config.yaml
head_dim: 64
activation: "tanh_gelu"
positions: "rope"
beta2: 0.99
grad_clip: 1.0
decay_shape: "linear"
doc_mask: true
train_tokens: 157600000
Each number is 128 + 32 x the weight over its row's rms, rounded and kept within 0 to 255. Layers, rows and columns count from 0. The size above them is the row's rms in percent of the matrix's.

# layer 4 MLP down (transposed), 768x192, rms 0.277, rows 539-556, columns 0-191
size [105  96 108 102 102  96  90  98 107 113 100  99  95 110 101 106 110  99]
[[ 98 153 148  95 149 159 112 136 146  96 154 127 141 121 142  85 129 155  88 146 169 129 127  80 121 158 164  62 102  98  87 136 173  61 135 166 114 155 105 112 102 133 138 136 134 154 112  95 141 134 132 138 132  97 177 147 163 133  59 144 148 102 105 107 168 122 180 118 161 122  65 111 181 113 147  91  93 182 120 138 124  91 201 143 158 126 101 154 133  96 139 106  70  79 120 108  74 144 105 180 193 105 109 104 130 164  99 120 121 166 156 131 125  85 170 129 105 147  95 201  90 138 143 129 105 127 136 156 153  87  88 128 187  88 113 142 137 148 187 162 114  96 130 115  85 103 192 136  23 144  95 188 147  95 139 145 132 156 126 174 108 141  81  88 167 135  89 108  94 106  89 110  66 146  83 110 157 101 142  78 104 149  67 123 109 114  93 100 144 159 123 201]
 [209 178  99 128  98 147 138 147 168 133  86 118 160 153 141 126 100 141 113 129  40 156 129 126 127  84  62  84 139 163 117 108 153 156 179 161 120 106 109 162  73  80 125 100 122 136 157 127 166  60  97 158 103 119 150 102 142 127 101 147 140 165  92 118 146 178 151 129 128 140 118 168 102  98 157 144  98  99 130  92 155 153 142 156 131 104 137 141 177 104 149 127 135 113  97 109 146  98 107 106 156 215 141 183 189  93 158 105 107 145 140 148 110  96  85  98 133 195 147 125 173 106 207 131  62 112 150 143 145 110 165  92 119  69 148 126  91 141 142 102 110 125 179 167 125 100 101 128 142 180 151  86 132  59 139 187 126 155 156 100 175 109 124 158 108 119 178 159 119  91 179  73 101 152 112  96  78 153  96  68  82 133 127 113 133 155  87 180 125  91 180 109]
 [143 142 178  83  95 178 145 153  85 121 133 192 131  87 126 151  76 156  98 141 105 121 116 139 130 155 150 119 141 129 136  80  76 121 100 153  81 132 133  96 114  97 187 116 198 111 144  64 158  94 157 146 101 168 206 163 158 177 155 156 143 131 124 142 211 111 109 144 182 177  88 107 144 157 128  52  96 109 109  73  55  81 120 140 172 157 130 155 120 178 223 113 108 124  99  70 139 132 164  96 101 145  88  61  45 112 143 115 136 148 145 135 116  76 115 107 115 115 196 125 133 150 120  93 139 126 134 129 158 147 106  79 172 127 159  91 115 100 126 107 108 117 149  99 113 204  87 101 114 147 132 130 105 119 128 135 175 132  69 149 106 131 122 116 109  63 127 110 178 137 102 112 137 116 146 156  91 112 132 148  84  91 115 133 138 122  77 136 110 134 110 141]
 [127 127 105 153 148 134 178 130 172 119 111  81 100 119 166 126 183 119 149 151 135 101  84 151 178  47 136 132 105 129 158 210 100  69 144  98 160 174 119  97 106 191 114 145 163 136 158 163 125 147 201 118  80 118 142 131 170 113  41 160 180 100  91 112 103  96 118 112 135 132 115 118 169 102 153 140 130 167 152 126 138 197  95 118 145 107 131 133 130 148  88 136 129 123 101 140 126 174 159  83 162 176 123 123 185  95 129 115 114 148 111 145 136 109 150  89 127 155  78  79 246 133  89 121 140 124  99 139 156 193 161 126 138  80 145 132 132  78 116 122 103 116  76 156 123  93 124  88  90 129 137 122  86 115 116  98 187 130 193 153 137 180 125 185  87 122 145 124 129 206 106 146 112  75  78 128  99 112  99 156 154 184 116 136 138 115 127 143 136  85 103 153]
 [ 67 115 154  83 138  83 142 147 115  91 148 120 134 106 137 131 123 158 113 131 170 115  96 142 112 120 129 190 114 115 127  95 140 128 149 104 112 160 210  80  94  87 136 156 137 142 180 133 151 177 127 101 155 160 125 157 127 121 131 105 185 114 137 125 168 127  71 104 110 118 117  44 125 113  91 183 118 108 164  72 130 129 158  97 127 134 142 141  64 128 140 157 148 169 123 120 191 140 141 148 167 138 185 145  77 119 118 135 106 158 158 137 142 121 126 140 122  60  96 116 168 112  56 102 182  54  67 121 133 140 127 147  94 131 156 128 143 125 114 132 129 145 134 131 105 112 182  67  95 101 102 135 113  94  95  51 130  70 113 103 114  84 180 140  79 134 178  82 122 215  72 102 150 109 133  41 134 123  86 141 132 132 143 170 119 190 122 176 150  75 156  94]
 [111 146 146 113 183 140  99  79 144 153 232 152 129 145  78 172 149  82 120 170 103 108 173 164 118 157 161 136 152 188  95 127  99  94 173 174  99 141 113  73 114 108 136  90 157 131 115  45 129  96 188 129 111  94 129  98 150 135 167  91 113 139 138 151 105 115 137  84 125 168  70 120  55 124  99 122 133 162 100  98 133 126 108  84 134 144  92 130 108 157 135 142 144 158 212 133 135 121 158 191 124 174 129 146  99  97 178 128  94 130 120 140 116 164 121  89 152 180 148 168 147  93  98 119  98 116 189 151 133 110 127  45 171 108  93 114 112 102 138 153 198  93  80 117 111 137 116 131 151 136 112 136 128 145 136 156 161 105 121 153  55 138 126 137 137 120 155  69 192 135 103 162 168  98 114 141 134  84 115 115 112  72 174 192 128  88  94 119 156 176 162 145]
 [129 108 143 108 153 117 126 146 144 119 135 119 100 118 171 107  96 138 184 136 152 144 130 109 148 117 119 163 122 126 128 138 133 162 117 102 108 109 198 100 155 168  99 143  96 123 146 150 170 129 165  47 135 149  92 154  96 109 187 120 117 116 185 128  90 140  92 169  94 107 101 114 137 157 147 105 100  93 142 102  93  84 181 123 192 118 140 114 173 162 121 133  94 173 104  85 149 139 101 103 185 163 180 154 113  99 161 131 186 109 134 117  99 176 119 130 132  79 105 128 147 140 172 187 102 138  57 154 123 116 136 141 172 137 131 155 126 105  87 184 205 120 177  86 141 154 172 184 119 167 144 206 151 160 101 174 120 100 108 146 106  99 196 158 121 113  95 112  74 190  93 109 132 110 145 161  88 147  79 129 154 140  58 137  86 100 146  25 121 144 129  80]
 [181  96 108 104 107 100  87 107 130 193 131 115 120 158 187 127 149 112 109 146  63  80 111 118 161 107 188 130 163 106 141  96 102 134  89  86 110 153 113 101 100 138 113  70 117  89  86 199  65 148 202 101 114 171 139 110 123 111 141 143  87  86 135 109 205 128 182 130 149 117 147 115 122 160 174 128 117 182 136 124 119 118 135 142  96 120 108 163 144 121 190 115  90 136 124 129 108 142 167 136 147 157 105 155 127 129 145 165  98 150  93 150 118  80 171 135 160 121 121  68  67 137 121  80 154  70 159 164  77  96  48 104 120 130 178 151 113 153 155 106 119 184 151 163 154 124 196 154 151 113 165 154 152 136 150 158  84 140 103  96 126 103  83 127 150  86 112 153 127  79 162 107  86 218 117 160 104 137 164  89  92  74 111 149 102 160 118 164 138 106 167 160]
 [163  60 103 160 164 123 167 147 134 139 125  75 150 137 169 157 120 231 120 116 147 138 121 139 122 104 120 128 131 119 106 152 148 166 119 118 128 116 176 145 137  86 149  96 163 121 113 130 111  68  91 165 116 115 130  96 140 120 163 170 111 127 207 140 161 167 127 105 137 140  55 189 102 181 107 118 177  89  77  99 124  65 164  98  89  82 153 193 167 151 170 115  72 178  92 107 157  88 115  90 149 159 163 120 115 143 110 146 118 113 121  95 152  98 101 153 203 142 155 188 142 128 160 191 107  99 188 111 131 139 144 120 133 163  70 156 114 137 105 180 154  78  53 129 164 102 128 139  73 136 145 104 149 112 131 106 150 145 125 148 127 115 107 184 152 166  93 179  52 149 109 103 134 152 123 133 118 151 112 151  78 135 131 155 103  89 123 113 122 177 122 180]
 [166 129 100 136 163 106 116  95 109 183 162 151 152  91 139 117 156 150 158 113 168  74 139 155 133  83 123 139 102 150 120 112  80 169 143 113 126 116 153 116 100  83 154 134 222 133 195 135  60 158 141 149 119 115 161  94 135 115 187 102 135 114  41 101 161 105  84 109 128 141 152  93 124 173 134 138 101 136 124 187 136  92 103 100 120 174  98  94 193 210 135 163 176 159 101 173 106  99 122 114 170 106  95 125  86  87  92 149 179 135 108 142 193 117 112 118  78 148 107  86 176 106 149  74 123  59 161 109 120 119 139 135 163 110  93 104 126 171 125 156 132 143 130 173 163 103 117 174 108  84  99 103 155 109 151 144 129 196 103 118 195 118 193 138 148 190 162 122  97 142  95  79 110 148 163 141 119 156 149 135 145 156 108 140 193 145 157 157 131 108 159 113]
 [ 92 135 164 118 114 105 105 168 153 174 142 114 118 128  91 129 105 100 119 135  58 118 152 148  65  75 156 150 133 149 162  91 143 142  84 127 137 132 137 106  66 154 134 160 146 139  85  83  95 174 137 148 138 145 131 125 114 122 185  83 152 108 124 117  73 120 104 147 114  89  73 113 125 126  99  96 125 150 112  57 139 169  97 144 138  99 133 108 115 137  84 101 124 143 140 194 156 212 128 123 154 128  92 131 146 106 160  76  74  98  79 133 116 121 143 172  87 177 142 163 109 178 193 148  99  95 121 166 120 118 137  73 115  86 139 108 152 213 146 133 145 177 124 162  80 170 124 161 149 114  83 161 152 103 147 118 119  85  99 132 158 153 224 158 109 161 168  93 123 161 108 126 121 120 110  38 113  83 101  71 161 104 180  91 123 139 124 127  85  81 181 146]
 [ 67 142 116  69 123 129 156 167 144  90 140 128 164 156 163 178 138 106 171 144 146 183 115 147 128  92 172 106 106 127  97 152 175 125 126 117 132 135 127 112 126 150 165 124 133 139  87 111 117 119 155  82 159 133 135 182  90 104 176 118 126 103 182 148 183 162 157 151 113 136 203 152 140  84 155 113 150 112 142 160 116  83 113 154 184 165 142 128 114 131 112 186 142 113  57 151 111 124 159  69 194 116 165 110  96 152 131 101  87  95 117  96 103 138 160 145 154 131 127 119 123  83 153 181 109  83  83 181 158 150  86 127  96 131 126 122 130  91 177 115 103  85 153  96 178 146 179  90 182  24 100 172 102 166 126  99 141  85 165 128 115 149 102  78  78  65 195 121 157 164 148  95 150 120  66  98 100 119 110 105 159  76 159 150 132 145 135  75 149 160 122 102]
 [ 91 102 173 136 111 170 185 177 137 113 130 100  99 183 141 118  97  83 148  98 128  85  53  98 148 132 180 161 148 140  97 140 121 111 116 114 162  71 176 116 146 182 123 162 165 119 106  84 111 161 132 121 120  65  85 145 100 137 130 169 184 105  92 128 124  70 160 149 139 181 120 128 114 157 149  95 167 102  69 116 144 132 163  95  99 140 164 113  72 124 135  99 116 136 167 112 193  89 164 196 157  96 162  71  95 156 128 137 129 133  90 157 134 152  89  45 157 150 146 147 155 159 145 130 123  92 156 167 115 141 208 180 119  91 106 151 116 103 194 108 167 169 111 122 188  57 158 141 192 134 131  99 111  53 124  75 143  86 119 137 147 134 112 159 136 163 124 138  84  91 129  99 103 109 164 105 157 138 138 113 146  96 115 122  95 137  98 103 105 146 119 154]
 [115  93 155 144 122 187 149 137 126 124 117 126 171 134 163 149 169 113 106 148 113 163  97 170 169 172 142 139 134 143 120 170 125 183  98 148 127 109 105  96  82 115  63 167 136 141 169 109 186 158 130 110 131 127 123 102 101 171 182 123 122 110 138 177 127 111 126 121 190 134 113  67 201 128 146 102 122 108 145 144  92 139 110 189 116 121 101  89 126 112 116 164 132  87 101 152  98 136 133  81 119 189 119 178 136 124 121 113 179 177  93  82  89  47 155 160  83  86  99 109  93 135 156  90 133 145 113 100  90 153 123 186 169 128 134  80 110 155 125  56  97  99 194 109  90  77 128 113 193 127 122 161 140 142 148  25 100 110 135 104 129  79  94 175 160 191 175 121 152 155 144 123 152 144 109  96 137 162  94 169 125 137 124 169  61  66 114 161 128 120 111 114]
 [120  69  77 190 140 134 141 114  96 156  70  95 107  45 158 153 105  97 144 165 149 114 138 153 103 139  82 175 116 107 104 169 151 114  77 156  83 118 120 120 113 136  86  95  98 140 161 119  84 103 165 141  94 107 142 140 154 146 119 113  81 118 120 122 163 138 125 115 194 161  81  91 142 169 121 116 193 111  98 172 150  99 140 106 112  95 135 166  99 112 146  96 124 124 148 134 179  76 142  37 150 137 137 137 136  78 111  67 155 165 143  97 134  78 116 146 108 169 178 105 121 127 135 151 146 133 105 148 105 167 168 154 147 193 150 157  97  79 124  92 211 167 114 117  93 147 116 164 130 116 180  91 147 132 115 127 117  97  84  70 145 117 114  34 108 111  91 110 134  93 192 113 105 164 166 170 112  89 158 130 119 196 167  97 173  85 114 111 120 147 142 141]
 [114 127  94 156 142 156 138 117 155  91 142 123  95  93 173 148 115 166 150 114 129  72  52 147 142 129  78 156 215 121 141 165 126 173 134 161 143 156 106 145 132  73 128  81 144   8 115 130 127  88 139 127 123 126 122 116 109 124 194 100 115 114 154 167 150 109 121  80  98 170  69  99 151 151 145 109 167 110 126 134 137 121 139 169 158 162 127 169 172  37 148 125 105 130 123 132 185 111 114 106 185 143 119 145  81 143 111  80 154 103 102 163 117 225 130 153 125  77 105  55  89 139 134 164 121 153 130 151 138 156  53 141 165  62 133 128 108 153 172 172 143 135 142 100 170  67 135 121 114  58 144 138  87 108 168  85 115 111 113 127 118 150 142 114 115 172 141 164 125  89 133 157 139 127 103 121  92 131 131 163 158 197 140 110 105 109 165 115 172 110 133 145]
 [ 97 124 116 141 157 122 176 207 161 103 136 125 166 104 121 119 128  72 139 123 108 158  81 162 104 115  88 160 120 125  81 103 136  67 134 155  78 115 138 168 174 115 119 133 164 165 162  91 132 135 115 153 147 106 107 117 149  93 140 175 141 146  95  98 165 150 149 135 168 126 157 127 131 179 128 125 151 146 158 149  88 161 112 100 209 142 106  68  73  87 105 136 124  93 156 163  98 149  91 160 160  92 212 143 135 106 150 112 195 108 137  79 154 111 121 113 167  99 143  46  76 109  82 125 110 189 106 131 116 170  89 117 173 130  76 105 107 151 155 115 165 105 100 183  96 129  97 133 151 190 129 102 150 134 144 108 142  51 128 154 190 130  66 166  83 168 124 143 137 133 146 124 135 117  57 144 126 170 108  78  99 140  69  89 106 170  98 150 156 122 177 119]
 [119  81 157 139 205 143 156 124 148 143 142 136 117 130 161 111 169 131 116 160 106 143 115 145 100 129 115  75 178  73  84 194 194 178 148 127 158 137 100 124 103 129 135 112 164 131 156 179 163 135 144 116 144 144 152 161 146 112 118 136 142 155 134 133 112 137 143  96  87 118 105 175 108 113 173 157 101 136  91 105 114 125  96 124 139 156  93  82 108 109  85 132 135 158 149 149  92 133 104 105 117 208  89  78 176 128 184 138 156 130 153 140 143 185  88  92  96 158 168 103  53 113  81 129 160 158 155 156 114 179 180 155  84 172 102 178 142 159  87  93 165 165 124 161 123 146 149 119 137 151  74  77 149 138  45 186 116 222 134 167  94 103 110  94 140 130 194 165 135 127 127 132 108 169  28 152 142 128 167 170 127 149  97 117  88 128 125 131 137 169 137 144]]
# layer 4 MLP up, 768x192, rms 0.284, rows 540-557, columns 0-191
size [ 97  97 101 102 106 104  92 105 107 105 102 103 104  96 110 106  97  99]
[[145 108 178 151 107 188 175 168 196  87 224 101 143  79 121 150 122 185  96 146 161 168 173 105 145 138  84 128  65  91 148 101 118 142 111 125 137 141 110 167 138 126 141 144 120  83 128  57 142 151 141 176  93 106 201 146  57 204 169 113 127 124 124 124 113 134  63  93  92 148 156  58 116 120 132 113  99  89 116  95 119  79 100 132 167 126 109 118  63 177 175 156 176 113 107 142 129  80  99 112 107 114 151 143 118 130 127 140 118 119 147 134 138 152 109  98 141 128 180 100 143 139 153 139 127  54 135 166 140 149 131 140 131  82 151 132 111 123  95 153 135 124 103 138 157 131 117 113 135 163  73 120 142  84 120 123  85 115 165 141 175 138 178 125 116  88 143 112 110 172 142 108  71 128 143  78 121 109 156 107 189 137 130  82 133 190 114 136  74 161 174  39]
 [114 116 158 123 138 147 196 109  98 140 156 193 145 118 171  99  77 152  48 121 148 120 145  83 111  94 115  72 150 114 141  55  98 119 100 132 106  60 185  86 112 109  85 112 142 121 152 135 164 129 133 138  83 119 153 118 184 135 119 122 167 141 169 136 127 124 107 128 149 114 108 181 141  90 123 125 137 135 109 162 194 172 108 123 139  95 134 176  94 130 140 135 126 104 135  78 117 181 200 116 119 140 166 159  94 154 143 145  95 128 121  76 105 145 112  83 147 180 119 123  94 146  99  69  92 151  98 119 146  99 113 105 149  81 163 152 122 120 172 112 149 148 144 111  62 197 135  83 150 102 172  87 207  97 120 207  80 207 117 169 174 165 102 136 157  66  93 120 110 110 143 160 121 134 126 133 125 189 102 107  99 120 114 118 178 100 179 170 150 132 129 149]
 [133 120 164 155 111 104 136 161 193 189 147 124 178 114 207 140 117 161 172 101 147 121 123 153 138 101 140 130 127  89 147 154 150 113  65 133 159 140 147 155  98 128  94 114 188 140 103 168  65  93 112 121 148 105 101 136 109 172 108 163 122  96 133 181 108 155 135 162 168 157 134 110  30 140 151 139 151  91 153 131  72 142  92  94 119  90 136  86 101 143  87 171 126 143 162  87 147 114  90 126 128 122 195 154 125 135 123 143  71 136 145  83 126  87  87 137  67 165 107 152  87 130 109 189 170 128 116 150 174  70 156 121 195 152 168 112  59 120 133 115 113  88 144 138  87  93 147 128 104  89 155 146 132  78 148 140 157 140 117 105  72  47  90 127  60 166 148 128 156 120 137 141 126 106 162 143 137 126 129  86 141  72 136 107 143 161 133 112 106 154 215 178]
 [133 117 180 134  91  83 172 149  61 112 171  86 143 127  99 133 133  84  94  99 189 147 132 173  85 171 128 118 104  95  67  51 107  81 149 154 130  98 152 141 101 132 156  93 112 144 119 125  95 180  41 181 155 142  65 151 141 136 132 136 147 119  94 110 107 124 138  36 117 199 102 149  79 134 129 121 135 119 173 167 131 153 145  78  93 105 152 141 133 116  80 203 122 132 149 151 137 120 116 112 140 144 116 106 128 129 149 140 123  99 148 132  66 119  79 132 167 141 128 113 121 112  47 120 114 113  60 147 175  96  91 143 124 134 100 109 108 167 172 159 161 144 141 222 115 159 182 135 118 141  94 166 106 101  92 108 108  98 150 120 118 144 144 150  66 163 109  85 143 130 119  99 129 180 110 172 133  89 150  91 150 160 136 136 136 188 166 173  82 115 128 113]
 [194 145 104 194 115 156 145 124 141 152 107 149 126 107 175 129 156 136 168 124 154 106  89 143 109 162 100  76 109 129 171 197 138 116 142 147 104 142 160 134 106 129 148  77 111 136 200 162 108  85 139 162 139 146 131 116 115 106  85  99 111 114  80 138 121  77 164 140 166 113  37  60 196 153 136  81 183 106 152 173 163 102 123  85 122 142 160 105 162 185  49 111 135 158  85 104 134  79 153  97 121 123  98 167 177 145 145 137 157  93 161  88 154 144  96 129 104 136 111 163 107  99 144 145 133  89 119 155 108 128 161 111 140  64  61 156 121 170 146 127 127 139 100  92 175 160 117 121  60 128 183 139 141 167 130 116  98 120 189  92 182 125 136  78 152 111 179 105 135  78 151 125 104 177 150 157 146  84 178 136 107 126 123 138 192 137 174 152 153 138 131  87]
 [140 166  77 106 129 106 108 154 106 182 126 170 138 123  68 170 138 128 104 103  52 145 119 183 133 102 186 107  76 139 142 126  92 143 122  81 182 109 163  84 158 132 155 159 174 142 130 118 142 107 116 105  95 131 143 179  58 134 123 125 148 103 145 118 170 112 161 110 147  70 133 135 142 203 110 160 135 154  60  99 130 152  97 147 122 122 130  97 157 164 171  88 187  87 169 145 114  96 120 146 136  83 119 102 130 116 107 138 115 151 188 121 155 112  74  56 115 119 122 111 105 106  72  92 139  83 142 163 134 135 136 138  40  90 147 137  96 124  67  67  97 146 184 120 166 130  87 126 117 132 133 102 167 121 155  35 116 117 139  95 102 142 138 135 165 117 178 187 198 150 155 174 147 105 131 143  86 147 162 106  78 149 119 100 131 151 116 161 109 157  84 163]
 [153 103 152 148 141  97 106 153 106 125 129  90 169 159 132  96 138 120 176 126 153 109 123  50 118 203 117 108 155 143 161  96 131 159  95  70  66 103 116 159 145 164 204 147 117 129 100 143 136 113 135 147  86 121 157 156 155 137 137 164 126 159 103 141 196 171 110 140 152  90 118 205 108 104 124 152 142 132 114 146 100 109  87 171 126 144 100 180 137 135 162 107 147 121  96 154 132 118 133  99 126 108 108 165 150  72 122  49  78 132 135 125 150 181 139 108  53 162 102  81 173 183  25 125 139 150 111 173  86 131 133 129  89  74 206 167 140 157  81 120  96 146 100 104 109  92 125 131 172 136  99 117 144 119 131 182  89 115 133 115  76 138  58 184 129  90 117 203 146 168 140 143 121 162  98 131 118 130 126  99 120 119 176 123 114 102 159 160 132  93 179 152]
 [117  68 123 166  67 157 101  96 154 158 201 171  92  91 127 202 115 142 118  96 206 116 142  92 144 134 113 199 125  82 103 120 103 134 134  88 151 147 109 142 154 126  73  72 128 128 141 130 103 139 107 125 128 134 158 127 125 142 122 167 135 147 135 151 183 150 132 202 112 131 150 177 134 123 106 152 127 178 149 164 150 103 112 192 192 117 174 125 197 128 114 108  57  89  80 125 102  93 162  58  90 178 174 139 129 144 186 135 153 134  75 153 137 141 106  93 129 155 156  84 171 150  80 118 137 140 132 106 139 118 157  68 125 169  93 162 154 155 140  54 131 105 146  77 128 139  81  70 131 107 109 175 145 149 154 147 132 125 118 104 123 127 149  92 161 171 138 111 142 142 100  91 118  95 152  90 114 139 139 148  57  89 171 118  85 120 128 169 147 135 157  72]
 [125 134 110 102 184 107 130  97 147 113 113 135 101  67 121 133 159 122 124 112 174 168 110 108 139 114 183 147 114 107 106  85 120 128 110 120 145 136 113 107 167  75 120 149 194 126 183 145 172  83 142 172 152  87 149 161 113 159 202  67 170 154 163 176  82 112 148 136 141 131 135 122 118 128  81 170 173 138 149 140 169 123  41 134 159 130 117 121 114 143 156 134 147  32 184 124 124 110 111 205 164 129  98  90 137 109 156  70 125 158 112 115 142 132  89 107  84  83 110  82  33 108 107 111 128 139 123 134 136 121  65 186 106 139  56 119 145  90 128 132 145 149 123 121 134 149  81 102 172  82  99  80 137  94 144 186 150 142  99  92 120 111 143 128 139 163  89 123 158 142 130 159  69 145 141 108  93 165 163 141 121 150  97 183 133  67 118 132 112  47 153 111]
 [ 69 179  94  82 122 148 123 178 139 162  85 108 133 213 106  82 106 171 110 144 167 143  98 106 142  97 117  86 155 113 151 188 161  93 202 128 129 160 186 148 159  71  77 108 150 112 141 145 156 115  89 151 139  82 141  90 208 137 100 133 121 143  98  97 180  96  71 186 132  93 143 105 129 133 150 188 100 132 149 127 155 118 204 100  91 173 142 151 207 174 118 122 106 187  40  99 145 140 135 100 118 123 107  37 149 169 121  86 150 186 146 137 107 138 134 132 136 175 108  75 166 132 107 125 156 112 151 160 153 115  93 138  88 125 152 152 131  78 137  75 143 114 167 149 108 144  98 149 122  80 160 188 144 121 161 120 134 160 118 105 148 163 150 114 112 103 169 119 122 120 122 116 121 149 130 112 152  96 136 187 142 130 135 147 110 115  83 134 124 149 112 142]
 [161  90  75 173  61 140 151 140 131  79  97 142 138  94 144 179 147 149 103 174 141 135 136  71 118 130 113  84 137  98 129 145 134  98  84  97  73  50 126  90 176 102  71 114 184 105 113 130 103 130 133 135 130 160 122 106 153 121 124 124 107 127 173 148 132 127 123 162 138 106 163 102 168 135 133 114 149  66  83  93 192 102  86 108 154 135 119 126 120 134 129 141 173  79  94 122 167 118 100 151 111 105 112 151 118  99  98 162 161 162 147 202 147 116 194  93 113 114 163 156 128  75 138 109  97 127 164 106 119 163 175 155 152 158 187 100 185 198  80 158 166 111 148  90 152 130  59 120 174 142  99 147 137 138  61 161 100 101 108 113 139 133 146 197 136 156  76 122 160 143 124 130 102 193 139  90 130  77 180 117 197 115 175 169 141 167  85 114 166 142 139 125]
 [123 176 216 129 116 122 141  90 169 118  81  70 110 159 105 125 161  81 171 140 130 173 163 117  79 166 129 107 144 125 149 117 144 176 162 174  91 145  98 155 171 104 127 122 110 155  84 142 157 118 146 183 130 173 121 144 128  97 100  90 136 154 109 144 169 151 154 136 152  98 125 174 135 113 157 156 102 107 172 155 128 126 112  56 152 117 170 150 153  96 142 145 172 114 110 167  66 146 129 130  82 190 127 112 147 131 129 166 140  96 192 119 162 118 108  75  80 145 142 159 147 103 125 113 144 131 103 188 102 150  87 107 110 166 208 152 154  80 127 102 113 136 196 116 152 118  75  97 139 136 139 131 165 126 149 104  82 149 113 170  42 147 127 122 122  49  87  80 121  66 117 192 118  61 158 103 116 175 146 113 125 118 142 170 106  76  79 152 126 159 141 142]
 [169  39 147  85 130 162 145 136 169 171 195 136 122 110 116 111 135  78 123 114 128 137 125 144 156 107  81 128 194  75  95 157 105  59 163 124 143  83 115 114 125 110 108  28  93 144 144 177 135 189 179 169 115  90 182 134 125 108 115 144 106 113  90 153 114 149  88 108 128 152 161 146 127 154 151 113 117 194 124 139 192 106  81 137 133  86 175  94 167  85 117 155 152 123 105 170  55 164 130  97 112  91 163 139 103  85 114 157 126 157 155  99 138 150 108 151 145 123 139  37 123  88 167 154 118 124 124 146 110 164 127 117 108 120 165 154 136 118 142 155 127 144 107 139 115 109 139 126 194 157 131 113 177  24 171 147 155 145  77 159 144 149 166 105  95 144 120  81 158 189 117  96 133 118 145 106 137  88  74 119 109 145 183 122 129 138 160 116 129  86 157 105]
 [110  69 196 161 126 155 131 190 108 140  94 131 105 111  99 106 158 113 135 140 119  93 161 100 138 148  86 137 185 137 238 139 145 150 183  90 154 145 103 100 138 157  97 180 136 111 137  15 119 105 162 157 124 146  85 180 106 114 122 107  94 129 147 123 147 119 112 115 114 193 118 159 100 136 180 121 101 107 154 136 152 179 118 135 103 161 123 109  65  94 122  64  96 100 120 133 170  70 101 200  87  79 140 147 107 124 146 126 107 165 179 151 108  97 105 169 140 149 152 129 144 110 104 193 112 124 142 102  87 134 102 161  62  74 103 110  82 148 115 112  96 147 119 175 105 138 137 132 111  77 137 145 155 169 148 171  60 152 155 139 116 134 111 133 136 117 180 109 114 100 116 170 169 157  86  93 117 104 130  61 129 145 129 133 164 105 153 167  79 116 165  93]
 [167  61 153 108  95 101 148  78 119 167 156 124 127 144 151 140 122 109 104 116 114 109 108 155  90 138 103 108 157 112 135 151 117 149  94 158 150 154  84 122 130 159  90 127 120 109 141  56  67 101 143 140 153 107 162 169 120 109 164 117 112  74 153 147  99 119 105 146 148 143 127 135 123 119 140 172 131 106 172 136 121 157 112  48 121  96 109 151 130 110 136 134 112  87 110 172 147  76 130 142 112 178 126  78 104 149 118 167 169 163 153 183  99 160  95 113 130 154 137 120  80 151 140 106 145 164 186 121  46 115  86 119 174 163 147 121  68 145 172 144 144 148 163 124 145  73 185 118 150 161 121 170 187 138 173  45 117  90 121  75 215 168 123 115 108 123 106 129 126 100 152 154 158 152 222 163  66 127 130 177 171 139 161  29 122 137 118 167 142  83 126 118]
 [ 90 170 142 141 143 110 187 117 185 142  80 135  48 108 101 156 157 134 147 147  96 116  79 157 113 168 149 143 123 102  82 116 112 109 134 100 141  57 177 145 129 151 110 129 174 169 123 125 157 104 134 149 154 207 115  99 126 104  91 100 172 102 143 119 104 174 202 143  97 104 156 175  88 109 171 122 158 130 196 144 217 238 125 138 173 158 143 164 130  65 154 100 113 111 118 137  89 141 115  81 114 119 130  97 142 162 124 178 182 126 126 114 117 121 126 124  99 133 168 116  74 173 112 116  95 162 136 140 166 110 119 115 125 129 117  83 120 109 113 145 132 132  76 167 118  91 136  73 149 108  88 123  58  82 141 108  62  97 146  89 146 206 121 120  69  97 116 141 144 106 137 119 118 174 104 123 101 144 146 151  83 157 109 153 138  73 141  85 120 139 105 113]
 [110  93 108 154 157 131 178  68 151 161 137  98 125  67  63  73  69  84 158 107  90 157 179  56 157 123 138 133 148 146 146 124 150 126 129 107  54 115 134 141 128 127  93 105 168 146 106 137 135  99  89 143 105 108 179 135 143  96 192 105  88 138 123 151 124 159  80 175  97 147 112  80 105  99 160 128  76 147 145  69 135 132 133 109 105  73 168 127 124 180 177 101 167  80 147 115 163  70 125 132 112 161 157 101  85 119  96 127 109 165 160  86  98  44 141 188 173 126 107 110 119 105 110  88 144 103 160 108  83 105 138 143 149 109 171 131  94  69  92  95 161 163 112 142 149 165 112 148 125 198 133 120 157 155  74 130 106  75 127 125 148  66 144 104 133 179 186  99  83  99 126 162 121  91  97  71 101 134 135 166 180 134 105 133 126 107 142 157 120 160 128 133]
 [113 112 176 144 112 175 123 105 135  45 116 124 140 116 107  78  90  99 119  90  92 133  81 153 106 128 127 114 186 123 137 156 150 116 129 148  31 182 129 164 162 104 121  99 170  93  81 107  56  77 110 135 122  90 169 106 138 147 136 140 145  96  92  92  97 109 178 130 154 133  58 131 120 163 146 178 156 204 186 113  87 107 128 185 119 115 122 121 117 186 135 134 124 118 117 149  88 111 141 143  72 121 117 173 120 200 139 104 126 139 139 108 111 174 163 134 123  67  85  96 147 157 100 117 156  87 145  78 161 163 174  83 167 172 127 150 131  97 134 116 126 120 126  77 144  61  84 146  93  76 195 106 112 102  91 159  86 184 151 126 132 132 100 125 141 132 193 173 108 135 121 102  97 140 160 138 154 147 187 107 133 126 171 134  84 137 160 165 105 157 139 148]]